Part of a small language model's weights: 2.13M parameters, untied embeddings.
Each number is 128 + 32 x the weight over its row's rms, rounded and kept within 0 to 255. Layers, rows and columns count from 0. Numbers have three digits each. The size before them is the row's rms in percent of the matrix's.

# layer 4 MLP up, 320x96, rms 0.169, rows 195-319, columns 0-47
096:182112124177103191123109105074068086156154154076081064167101149137115171152110133146124075113124146142136060137094097172151120156151185066163100
103:090131146146143147102053105111159135233135104084127143124121120114109134110117164139128123196112118053133184132134150138141083103141137165147156
105:131190204152118169153122132157136199154079162079148132117141123089121169100146108161117140116114131123141132172114101201118173124088109121163136
101:106075166162123102117136109093071064144110111153094079133189127105146125115159090098159145106106135154104158123112096136131180180179127136141167
089:128128148128142148139084103138162076165153151099109087158151121130150159143090192069110145144136162140147114089122144134099186154068155073130172
098:166113124120112141142118156150145109078136190132137117077205096147152180077112122123146179080130101138092121122142100096059160143090129147162114
095:144131204138123103115153091120123165092155055104127163174143104076139138200127153149080151123133067150171109131117139167152115158102149143138097
105:114096110111130160133105078067116078097120074121160180167142149180154124099149182059120132150080162145135155178120092125074171122085139111115187
105:152107103150125162072076149106105115105088129097144102088122110167086177160073144156114102116132109194087157119123060115158069136132140168146135
098:123183140150114090122161160135103127136101125122141141183187107113042137117093142158171155109141101118122147141083182133165120086078166197145136
105:126116160107085109143158098074121056139086129159137137140149134149132163101137120140064092156073083092090112094146134149166135097161068044118083
090:142162141178123170148083150114199176137109072066125127178117110162116112088078159167149095101115117135085177140088108078070122181093153149101109
114:063107129151162118190089085104153156106107163138095117124108133070133152148188170171097191068111128141133106127163044130097145131120118091127130
087:134109087154134133119156127169194132180138156122124092111134149128176067120060094106114095086192159105130148080191093105098132103098097130142094
087:120137164086096112151119125148136117143111067114156152067164105113176153127118119134090099103114119153146159119157126134100119110087149177159106
096:140104129119192072117156191159122116127097146127152133121134119145123094119115126076137157127109078146094118172105112140085120094117098156105144
099:162094123141147138131121136143135068190111139129062106189101216105114130120133105107143139072142121129093161150121092173167164133080175201191137
087:127174165138133127144148104102131047159124173128118123141122170140096118110145134107155125134106111077169143134159179086091112126206125156169126
105:123117118138070109116138177148120106115090089081110114195197132070159119133162106061132112156127124132085127117141115125095131152105156085173105
111:122188122050217152126161159105130102141109176123143132152164112117120160150084200186174119152138153063119118118096146155073196172132146109106126
100:128102175129132107185072119098100089158084121155120120133114146149106165137141132164140153146093104106071151157155139042117153109112113084185123
088:160122148106132092073161078145137123117099124106195145208142158196124166122080139058078150120137162151139191164091140098134170119097136129132048
101:126097123166091170146095115115127089171214110083164110171113137116171114156136122139175154203135077141107161194133114119108139144109127120189107
103:154102089114149153072137161157109152061135151105149132112160167153147134115121152107078135146163181117126133166061122133173178116111128130133113
095:095177142210117129110112107056181112145086135133164139137160178140156097163150146103134102144069134130132162141161083141133124121152137099107182
099:080112136118109175180135102165035172101151106124138186132159132146122158072128104139144142152096135123133110090107154168097140115101145142107147
112:118144177138148170068111130134178143101137098157099102167192127108097163127140068099094214149102124115123096142156159100122112156119148137116129
102:119160091168104113108154136124110124182136068115126109158170094200129113071118127145132131126129179135086098126162100132110162146067143145141147
102:152170146141125140141076116170107191171068100119106194117108123043157173113094098125126134155162120144130167138107118131157110146130154148139181
095:174158134174121114182159122123138146159106143127127113167157122080130104085142144116139151141104171116059122214135104097124094130072167165170084
092:138191112135152125072112132135091182176113164111129116136084144112109100160160103129063119186094073095117115196156125157093121162144122100082143
107:164099115141096135071143090137149150102079157137121103069139141148134142145138119088138142148151118169065110130130161075187127127091181153142101
097:115135135131128107076152159142111115119079106132073159181149137184119116160125157113088158200110124224122128126130082148116127165142123135157113
105:097148144156137128096109083147112157077113168102116180070097117115138175124147154179160161103146148137113117106196181040095101163115105153116154
098:148077137132100133178100135125156078099134126100175199203155115106181104107143122119190127171087146135122149142124129131134162205141148138087169
095:166149056153141151111125091175107156134114124080141089116136181168132166104150134110137071121162104134109100122122182096139160112125108131163122
101:120127105134157113141191127132121131175097145082084097113185129134155130124127117136135216125143115096113097167150119156144138070100143106147175
104:142146133154128189155136111121126227128159122115115146150169130067151155059109106148136108153086110138167161092112173103130177164067179138238128
075:150110187146122113104133126164144066074146114143095113121131130129074127134167148160144086180125182151131075126107131125124113105153102116123120
109:095137173202113112074158106088108153160098155085119083164117118075167113157088104133098098134089043170088172123128117074148123127145137109111172
093:124173176069149141200094116148129097126107114146148064134080186100155110127157163146154160114113102134162186124150136147125138117121116143096188
095:085143138065106173123116155139086164162109167118132138186109111166162079114108137181165151105145151148129128073127145172085137070161129077142145
099:115073128141206137090106113081082131146155073169154079138114174089146093148131098125146159128113159078123123115121163037124181163158088100099084
109:127091064135133152125124128065124098126096047115164117089111121112095146124104119156119099087136077112135144115168109077092119132113108145157102
100:148162202183066141089103119178154109134074135084109147133133121168150148078144130114211175096136140135114155136070118137138095135105167121105127
091:172167116189149110094117151152145140083114107112074139202122141151146171107071184136165146080179092144119116155123086114142147133123115080174130
095:113197128157085070166115132075150095087095141141137104161112126149147145128120073118102077161142134119149149139111182146152167111110125152133120
097:138092142149178178144149135176152108117135155153137097083126134105127157070126143133100074038100056062072133122118120142188106149123154169136135
105:118147133177150138099073093125139119111133140099101084126118134136084101149239120183130122115113075114108110140071164081133181162089169090164137
098:156085083120101159074161097107142165121153141111116145112099146085111092040119151141093149107125113112109159167108162074128128192133118199128095
103:171095120143103148141108126070158104114164165127155089150109141074102196135086096147105123106172119108161122149071142160146173116172139184153123
095:104158131109144122182141115153173092165167111126172161133147089122172145145071125144102146118157146154121097148118158086194198140193144095181121
080:139097144133109071135099076108133057116152133122171119147113048129076138115063113131097104129178153083172119112103205150080147068148100117119123
103:101140127106113151082083156097118091126081114139116151121105069075132133186125122153122087110131133110123080115112193152128197195101165175125142
099:124102101083094136204099162177131112138163115104154132078139118173142098158100078083165137109143133093134112137186120170110076117207137164149138
102:151147150124126165126090059145185091091132095167134108153146132127107093143128140178125152123092147123071121156114038148145156110098165177116125
098:141097153152133135111089073080112134115082145129214156173110176073163182127176140122160173114118108153124091144149112113076120147119123173192130
102:104156140149144179204109110126070089142089159114095185150168089099140148120110145167160103189174071107075100161097195146092129099117104119152111
094:103188074175117128140105139121141168081095090144148094095128160130106181151136121179125136117075101189142187125079151174120119144085159137131097
106:139095153145083157182142124131145166183103171141207150115147090142084127110103112140144151129124124116104173172104130091115192143169146143210117
104:149097136139124157136124078169159070129114092129148182109203154205098101098140160067118209090136065114093123153126175097156126134146154109178094
106:091139168144146150148146103105150198115098171112107042135142133143131079136145148138154061141132118089117134194146081139115144192169119160165151
101:099091137117090157147127102182050154159082151134121088140102090183124115089089117084104099131137123150181148064172094114082116139112120127145114
101:117138117191118194155111154125074167110147149126126168164136115158102205082173126088113154141132127148131088128179125140203124127166129144112100
101:171120102148143138111211089087122092151166107081143104092146122084098075110106145142064042081137113141172082119108178116142140163132129141131143
098:145171147100090169126132109197072144161143146145107161086124119111081180153135130148157101136149161146058103102119089158143164152061155161130157
103:114156098118107099080126106090178151139135101125063163178090183163156094143114111132151099172149107170140185160095100102081167149169148167143145
103:140052115180127152108102112149153169124122133079114171130148173166164102094156143133156134118133091186145139108081180067133166133068133094130147
082:096111108180161119144210121144143103109136084157121111130151088142097144151105144116150114089141086125149091191205089163105139132155115070101111
099:155161144102164164134116068092110114117107115125125116177121165139124152125150144167112115140132163113132153134108120159037123197187099152114091
102:119070074155095155129138097172107130158056152137091152104105113196136156173131189105118102157128122138150144131114159177174163122133153144184189
092:102158073124166151102090058141091080102112112151173129146112114119121092102141149118135099158143067158104075139062148091167139131193172135116072
097:160112122141107119140142136139118128127084112081091150135062154116154104156136154108088117182129115099115087166081092105108133148185133153136117
103:120043078163094147180136103144156106177136121147104107182110126089194114160119200109110147118188151139140121163099152163084159153104141162127121
095:223129108109126141115108089107162080075095126142043102104103169095147156187141145133106118126160104101140155155105090097148118129121183115151134
090:073119069104101108150145125037074103089096152173160060106081150164114165103132160099100152119088136094156131107106104093083150141101196137132152
095:134140145131121135141151113113101113133142084084143137154131095090171143036120141116100131151204114147076117161129084112145085104149169106109105
109:090132177138138108183101150146151114166162164134129188110080101165160141096122141122122134065139139135087143124122067195138126096192110189167137
105:124121108134150147204103084145148162122116088114126095164128177101075076089140160143179117126196140091117126150131145092077147157173140176104083
110:078171158095066154131072119122139143075104104125193091139203131147152149135122114164169124105150183161141166112114111117171156129127130132094110
102:111156112118104151129142055175088148093126109154208133152083119168103122103134169119147097112099180114192090117051113073120099137118147173075147
104:122157132140153085156147107141128121179144058144156140130096131146135096050146134150155172081151083102075176124144175130080109085143152132092118
088:083091092112139160149076151136148089114131132119128174141140111141128038116100098165095142132150103180104140074146079092136075122163092141134115
100:104119120119120154153134110166060069101150122240131135159185153149114131125130155124038138116102117124142130114167065115074166163108072069082162
100:080132104183117180135133161138153101112165152108095198180107137122154130147129194093096157109145157164132110169137133098102164153117163148164178
105:091139157135163169158118082176064143139123130101110128140162148169099108150121097095141145101107143173157127138088163146135130142104135140126170
102:139145169081146139085179132148101148125135113137092124101143137190187142048066143166108124094120098144086158112125073129117145132128088145143130
101:125093084149115123110125052102107133103110175085119079142139141139125085117189110139113174221119179127107079174137109135100165189135143112149109
099:105111141111111109112146140206122121151083122140160122114097156149162086109168114110083152167148101137140157134122079154156131121147111112068089
109:109114145098142103139130109102142149068153139147142165187124085164127080109152183138142161155090054101139156125104096189198106133141091095095120
112:089084085123174124179151148091124107187110143109088167119138044116130171138120138131131144094149100122041103141122101098187150135123096214128133
099:135163146172128143161088112182076167129096079070115155178159151136096135113133169143142106154130113127171116154147155128143146167148127141118148
109:120102120118106141106146099133088120129103097060119164098149110110109187076148166166151125065047136067111123163076102146134120194112088127097077
102:131121172106103144094132184094151174090178036135148165145109093042165144095105096147153128138167105133125149088094108084118162113132144120159117
100:117171129102156211142140168142094107160150142155100181111140178088096134115127115127077085104110114140106111051148115097120154123122122179163163
109:107140091091151138130131114093155142146142164099199145158041077118073151106137110133158172172139094178087122104100168112144176145102204187173185
110:120152121226135178130136048157161143167098136111170093076116077124159120107104154153122109132122158129137069153081162106133157137126162110110080
094:170078108123123119154128119111127136151091058109150135172122189175147106083166117153132137115177077106104096088117188158153169110157109103130130
097:153154162144101130140130123080118147127114163107201133151151160134175075108075162088153094106141135093115096137097120161113111069138148110071158
094:140180154170127130118134127113169132148185122105130191143155127096185161141112188091115104131065143173072126173123196114122160145078200153145113
106:108110130135102159121150113153100140100105117110143111149153180126173174133141135146100137124116102186111168155177085156118139195126137140092088
100:126117169202104131125019143121112080163146120055134090188115148138148091171120111093141142133144131126108068139125113149136166195116142070144160
095:111187130202116115133063140154064131160115110156120128141208142094121108071119159125189106125183144138107118172122096131172167145121132129115117
110:069095151095214178189138121089120082137143110111170109160139146107146172107111115114095109146129113070128144068171139128070114097150134153085178
098:099062112166147131116091110113105133153152120155066086177134170098124090128086168163082100132187110153172137141107091104130223118178119152161185
110:140169125139069146092096076116142100153107142152079135151092082124113146084151090072103100034126131170092063115173136184162098114072126148158134
095:107141085119186097161092133156082098125101093095093146179112123168145215132086144168124120155167107131034107127109130089134139192147172125102131
102:205130111181104148108078133136169124135101145144073107120159050104165073136121152147148145119120091052145098150096147156150164114123139129099081
104:190123115114072143128070116160136105139073081101102154110063138115051134139145145145125095165160126176081121112142065114140101158105136130169085
098:184149177129106114086098150155161119115134129078094077165118150146212162125138120105099060106101173099183087102081125134170115138097123170127155
108:177162153125163169106125110119112164150095174084152138157173129101096126121079151153098161076106159187119112131142154132128127075133147132167085
104:131152031129160140071092098191135157136129119143135106158135149144137098114105056204125111170136103100147107165091146107086143103096090156116117
103:146155156143116111241197117074148108133126116146134116182123108152110087175121151131098180104069116124127077096095122115180130110131100124145138
110:079121109106128120173158104120119076185116171082127111182175111084065108113152125099100151142175136136097136106111165113159122155071144136126053
105:144220133161115122145136121091103122101110135167121156134086147108144146078153096129110088111135215160135185110195173133183096121080122113164113
102:174139076154113160149116079072178176097101110132137095151118141094109219141132114113134084159154098111107165170130118127194132123149115164127116
100:091182093112098133143109115108175064148123156126126108167098148100110195152139102132152156066139114079104096154068138126100169150153192173166126
095:135121140170078162138200136120117114082159182137123103160150132177130149096075180133112132101132096190104202144133120130141147117140153095106081
098:152113189148127093143122113085099091146117144075104199188120127113145133108168127095154118130127130083157132146145092176102147158151114101126137
094:159054119056137130144100135111097143076134143094107090178161114087174133127107138102094106127154163112145059101132131171124103085132079109180102
102:144131129125123114168070062114149063163054155123095188127108181147143169204162125174121121104123155080138166115127116159113144117056138093119116
108:127112151127159066110053126085069121168141153176109072169120159122184085168144169091157106122139130142176173139140167125109073108144138076132145
094:142132160100074098171091150156167079140074140139125149125153111102190101172119117099082106125141122153119161135096145091132156174136137146145094
105:166158108147055126129144111121105167085043146108113170186131168103112091143193174109123123124169087133140187126107090153095118149121099184112163
107:073161127154091118105119139108127151171106145097149148086176138108118133122156185154118152173123151113152056123096105093096104121115130148168131
# layer 4 MLP down (transposed), 320x96, rms 0.0505, rows 195-319, columns 0-47
103:174139126194099154146090066085151103133181151120125079128066116183114151110129120098144090114091152133129096116151130187167137080093149066105116
100:099118119107078159120060141121126115199157152134143158131119130096081178122146164188088118169133122153158148140142176102123056095168133174122158
105:120170177137132133132146102136175211109127135134125124085129116106129135112165117108098111122116156136140130143121109219140138069146121119180149
098:078063116150120122067167150079083111169095054158118097141223141099155126115124118078155135067091129208141164119093086122140126145145146153146151
095:113117130166102156091123109152163083099130104136092130133162135109131074093129174066110123143115153111153131069117178128159091148108116097169159
098:198100138118120126109096155148146159088141168161113174154167084145094133105089143120143178093132121130139082105126132113095145152098137163173194
093:095130195118078097145116157119090143133139041166128183180118177141158109155143149122113163121199108084180135137084153129138119118055149102120140
100:144136116141114123151151063077195123147106129156133160164090150145153129135162153062160149090058184120130163149144106121063123084098141104103188
104:189084144100089140105044106119173131085109154139130112089138142146079172144104118172121120145100116214123147065128054121178094058151131185132137
100:134148111146084104139158144158129132081048140129168171227178110096083132149134115148127116134107123091123142142105169093133065141119142142168100
098:169141192134117081135124098166152117075133071121113066123145116115132106108148145124177099074171147175129112087120146145144091114110180094088151
094:150170126103137130161106162097194190176140083158135128188108092119117138099059137192138122088107148115080170146092134109051122137095118113132076
108:109118105145144088193169099154103181158115109174069180136061110103094156114105143131130121104093197091088161148137111168114164166153108164187113
092:127111133142124092086105146074084120144120131150124145131133137114099153085226151201145158163097134103108119135083120105198122205103148113115116
094:125164057210203138119112175089131088092104197117113163169103143143083101118075101121157166112172139102128091162090140096112162109154100130121156
098:113126121137153114098112132162165152159137108128141107174134180163089054110128103083149081131104074174093125174116103150095117088118072125102121
100:116166149087168120101165103112105091168147163128151088167116150099070093146109108062187066098164137089100143089149139146146097107112158170158111
092:161139130154126084124100044106128156139155094153133089092102115100127113157175146085130064095093111121111095131139053105130057169114095162088142
109:120129074112077097127138162152124102127121105100102081172193124103167079132133046055138096145153116145120103079196085129106150143129166068142157
098:140161111060126132127125128145093168109118179126104110163157094103095170165141137168173120139178178067141131094125158196094119155109156073128175
103:102125175114099050111096140084116135160123150141111105128117124108140152156157142138139105134113206155130117158130184057143151152096134077172109
096:122159110174076083098112100165152135134127101162088117113157077144141134132098161067150182189096131175146147179129094222132073143115134088148141
104:130128152150116172097076109139116101123159111083163117170132091095153117135129075149162116170124122124126215179145097179107161111167097149207177
108:155097104114110141071146139164087136048185167108178137112128110182178106169086108109088122146118236134160110160100134140121181110097107126108092
093:116064115164163142105151173139133123134086168143084131139104152095108105105137132177136158114122128147154099139210129094144105052175159129142119
100:137159129177175124145129152119171116124143067112115089109118157168144137158171118085126133115142138085170153156199130126174129110155155111122163
111:113109176143127155113114101167195164072114120147036139092167140145101157107169128104101150103101114089176071110138144135089131089140154176126125
104:116101098101149076127181159116125085149214068125180074102172106164102153102097145147174133129155120088079123087138131111121155112096121107139139
107:145099122107180059147163128161073161160098096163074149134088136120150122131112140130136120132137109114170110138093151110147084147193152127130218
092:163193130080070111128110141142139147136098127140165159108142156135110152173128070123091054152073205120101103172149158139167115168083094131132106
099:114115105137196096153143151132151161164131212138109123144078158127136142190150064109093187104172097090151124141122149148084145137179111176094135
104:139118101091102111089111112138126157091101146188152120095167068161153136171135120106136128154155143179112119123132137084114104083137147110114141
094:080106119151122106140181140105145104128121118149043159175105122113129126147164096133155125202084159146152110109150064108112133173096080170197101
096:158092077113135151095113123165146114155059161124109133098087074113119098194157137108075156121102096095151179149115082149108116100114199108084148
103:138100166137128133156087129166153100136107123150187170148213112064152124089128127137146149136075150126102157179104153147126118165121147136102174
097:145123077149156101125198105147073134143106179123141121152128116181128157136145135150147088096122123148151122145129156074138144060107141071128119
096:212145117142179129152131114145142118142117165164122130163149122065136081148157114168096185128095085060134153120166115160113177138130117104076074
113:097152135156120168168141105153122137166118131093087184129159130109183139051119156141075116174103142114173148137137136166185149086081149163228096
085:138157106099184149133067132108093176123118113091165124067138128115121094103154154104112129126130044120132150175126174161119150151168153171125114
114:110149131138104125127136130110106146196134200112085096113100094119146101139121126157141093084097085156047162157110131100126161155207111102117191
093:162127116177146143124177168132100148142162190153136164139143090132072131134059124097135172123101109130067091112120125162143155176153138109144059
105:167132097148122117153168122092123073122143106091116102096147096094102164138132170094107122154112075129091106194118179101128145149165144221147124
097:128181157153071107147176118136152110112132122091092170161177145156115156093118176103168115102089047154112143137146096158159172204153093124163092
105:129122125142172132160091139109117188148138178135130086072147095093128091143205203131180146140116138130056102104092099120132120130160144109110090
105:188175180152106056104170119163138047171094125156169106106104107199137136092129086096168138138137147123129122127083188121129103097108102103151095
093:147141106136106065118117159115103140118128146119061151140038094122136159078093183122116129106121119118126143071131116087114122110152085102133186
104:127119127067159056125143139156151066091128084142168085191132093169135116138108130081123169109188169115115127074155126142092117083110155123093142
100:093162123156099177113132124178174101135076088158141028165108115118097140086140139079107138088130166107155057053124138163113096102158098131115164
110:113153112159148096121053081135099125130131141145101106121118127079075114128215119201099100104065053098091156108095165093131143073065153115146144
103:152089125127082176106158094110112111123155139082085126124063109164101094047128101153144156065139141113139181111119066085129136112099093124137160
100:143059129143124076068077116106131171114132080182139102149121097158100181058160104124149070122103165113155150129072116171126125106085144129101129
103:127038061104081090141128156185113081153162109126131124146078152134146150171103103141126145114173179142133151148085100112163114110101143137147094
085:155093155075175123125131158108142137115161123159177131113135182110152166238203151100150156177072072195135080114122047109131147125146123093141089
092:153168151134173139106132146115140112120121169141186151146136085098150107198108121098157135128127173139141113147173163156104128121123146082102133
093:144148172098192125084169077064085161105110090138117132179112148083119168099117136136098064166099117126132159125107094126152124109076162113101118
109:113134121102084121093123129130114070120193122171120120113194133164140090140106123149151175144105114143132099144155070146078185129137141170065114
098:140093087115196144086122097069122150112078127154183160111132176098145146131144107163178089092105102158136118130129098110104093163058098145142122
100:083133141128137187183192084157087123137163141165084170154148115103159148149071155166141115201127089110090129141087165151093105096116085107141095
091:141071126118075167105130096125116081197174173096174146178147055109134098125156149131112120127162148149140099071182154157156181072129100115160121
107:137098168145129101179125117169106177188089132129174174117140054134098099133114109163152109112117094152085158107120152122123147142113134133152133
096:126079178072090104172110101139104151122126077213123176113163109152107120102166119117147125086114138117128082076086160105143078071099144082096051
097:117095157103166120113159123114157118054161136119132124149114091145090082116183086173110058154108132161145185200174083125080153181126143148149164
092:124120130137155069103125171085131131126110140117130130135105155159195134188178049164154158070105135177126128178094150173159135135138131103129135
102:160116092094128175133171175149117076130178155117126144139141106167163080131148146175089106151112162147131132187207085071132079053097159101136160
092:124076117156140133067160148136091074129122158145098155099081103097127082145109164068091086112168184169148146104103116126089097103146176189151143
099:133143138120039133179119171154132082122109143168109138110158125136119166126100101130164098098139117178124152135107120114089149129168141062069189
102:140123103131094088063145138139117120144170089153096142154119212082147083118101128119095096160145123119132096151095069106088139109119117121125150
104:136114072149113108159093124154122174119132143127127164122156150156171088112129140181149116114122128226187149094081172109059111129077093109141167
089:098140081084162124133097158104122149096132186097140129135112141105142115169129130150151168188128119097141210080106152136135126096089127147125090
097:152097146122127137096121130094112161137133121095137161110169115158148112178138122173087116173126185136125114098116133168077071182129145146118171
096:147069122123142113080171130123103168147049158110107145124131119150121163121147160159067077182080138105139147149137156143214169193122151105120148
100:113177106105120133132105079185133082097110114190167170110097103116112112058149119108132115152091117152113095099122077134180114096180162076120092
094:089129139119110134136118142172112111108068145076096171091103162148124161142116165125084105201118081127108134205076128101104110094134130152141137
104:139070126134127185157146091126135134085151118125107103133094111113168113102114135053179108136185134185127098223119163107179140139116129098142155
094:192127144155129139099096107129165093072110145167082130089119145157120175217170101122135071170164137130136147153099076139106106121088180098119132
095:132182217130144118103158145183159163107145128167157117155113157132157102146150144108095149146150086159127128134105131153161176138127125113137103
105:112084120118095145204096103170135135123147078134147137157130154176204126111152135130135116071165139139099129158116150105103135141127173148106150
098:124142145139112145123116123137108132134134187178100178089119146120134100167136104155142089119091139150153154180146122157094066149139092117115145
106:086117116148120150135095081140187135133126139149082123122117147121092039113164139086152109123158180166133129138167113067104123109122090136104144
106:061200134121075169174078108093145147160095140143166086117177145115146120121088128110179111139179183138148221115129080129132144183140146141150132
096:145160097148161138132096172059210114187115178139132140142116112083137133145138106110147168140138150177094133089211134157137173090147130051168092
108:138131141148119187127161111120173099092153080115177114156121112090093076184098128090078111128113152131087102120105091161144156192128129132155136
097:103078137113171189150111109159084155143159112156144140128124129114132091142162134134053157149165047132126101113154123110133137169176103162132152
106:134133132045176101102079095097160132133107126046120148128095090155118148099119120129187120157134163099124180150140147172195085196139153119157091
098:100134118151099135135136142116162165091200193124096163176098086136189134114134091128134140162126140108154117120156122118079109128063167108155142
105:138144162161149122148115078153062136132152109123146114089125163125074124129087072105142145103111170135083120122051116141135124106122124106153171
101:134135160157208116094187115142077158146123032134082119113157173122133164124085150157080140063109133080135145149124104112172138162123101100149092
100:095089117114167090132125050136116139091146198117125106114118144105151123118157078139156201166113144133136074122175117145119131197122135128139110
097:126103139165093086081117171171074131141100085109115168121170202061104152132137107129100125187142121201176109130115125145130127149094159179155176
111:172130130147129150147147151155076128147064162074150127123188071104164115165123120100176131091125102105092116105109151118182152178120150091167137
098:149103100128210119140147197097107106201118137143125204125113108143152176120150163189099115060116181131103139150153098097132132119131068140132144
096:110086135152162150172106167143075146098105045094083122153146139102137162077130134129137103149163112128148147128132162138099154155159123147085157
102:133108116115110163149125135083136108101143123053085147085139103110147153050137164116193125102089157074118149150081095107131136129112090126110093
098:093127133106160081146077136136123150106140110095104150120116089096143149237148057102116130152106185109141190154144158122093102088185141158080163
103:141032133128126145125129154132162156098123114193152096128105148088081086088124149112168093160165110192162117102130124110104147144143148139201138
107:103158124115103148091106134140133088078151149071160124150074135144071139113174104154113142158162104196150097105070073146121142108088171154171181
105:145161167173131171116092114131143155166058143084091098116147077200133118088077147129148096121122135173136128108133139125111220104122174123086082
093:145141173125077106121107150103090114147131137104118142070143139130113122140130144097157093168077112108101097203125128192076090082144066131131181
096:144072157159126132147134120147085145144126120131130080123143163175159112061117125175147157154119159142207148095130143126141131081107144113119164
093:166134158125124102119136174085179157116175133150155162161164138105138114187099154142145088152109136137095069127144172118144190181062122098137142
106:085133147091112128126159114124087107085135132160147102126156131075124161141158097169060147107146139179105134095153128135110114127160130108088067
098:131123139151088109109044136084101110157113133123121092116108154143147109138123146124179162164155095187127131123153150130107188154072174044141161
094:119164132195145090122111162190082147164188124158112101094176107125110126064129155121154132099148135215124102150136137112107144124119110164122130
109:127155124127086121134128148106100087135107156119139118123137180089136153141139198170069178108138167124145113157117157088123125223180118114128104
104:130140123127121127114116149106130173160155119166074102164124182111213093131104133151100086118198146113186105104130097094113155124222160149099170
099:119206185078076138070123130158144131143151144100131128118093027099125126150178062093116056096116160141120130147119139167127105146079154094139156
095:092127098115166089145093129143077097130096138100114129097082129175132193134090095154134107140174171172087140129096140108165133155151154072064114
104:185120125144090162130135044132167138101130141132064143077131072138175101145110100110164154122116136101145114158091169131113137129109121139096163
103:200146136142135132068120174172148134142133113104097122067120114130074144130119151125189142164161126129111163139151070157124119138072063114163136
106:120188138135125032134142146153145178186130119183081144210148142162113139148162165070164116071097158114157090042137118146143121087140180126152146
106:120159149075134098147184118121107163124130187097137126155138112130091062162064173122102178091123159176119099144134174154152162109143143132127149
099:132121137157113102113152127136112089167152117155158092076114132118108076140169154116159157155099112163062140121087166104153109168190130133131103
101:099097158139179127071147126141126107094134118111097092105157170118111106102118168119126183070125098163143101132137205085119096058163141130137172
102:110112110121094112145164091112170098178171178117168098166092076058088144124135186106065122123124156079054129153108149099153170114166157091120078
099:162113129141146142179071102184116114076130049079103075095126152077156095114145081123135144141146103165098129142102108127105102189129135127160115
110:148110073162099186162156067129173133132168136161087112152113145139129199156126121131152120143166152073078156168141124116206117071114090136123126
106:134132139105132097135162135078110099146151144152138156144118166086106145110119141099150179046135108112112128133081119090098095187118149086142128
090:154129074138090108170194124126149159105154181110104104118176172154144128142141148165137146157161174121083075098153093127154094097123156166138160
101:063069141120149135127046127141182109126122117086090138140091211143111120157110175148164089125140118067151158078177113158141106143092136080091171
093:088117111110109120136108107109128101168123081120148125047123096200052164132161158217121138141119149142143138153101089087148119136152144127108132
103:126100170117096134163076106171104106077130152108167172126144164178184151141104077125156094118154143119181139116123137175091136164121106150105126
105:093194086129058132156201102190146176086099143094101185148139124152123152105127136143137130220108072124138101167151108117140121183096116125129060
096:120097093107143085159153169193185061140143201178115109084079107138179114190145082134108130096110162175139109149172109127128105164123155117109097
105:171150096111098082101097116109117147086041116099089096130166193061090136132091146177094110124141106125122180089096144148129126136130126176074152
093:091105134158075115119106153168174156166167231136089153092165085118133175090141118133096156148100135176117124159100131128168042116174064110112127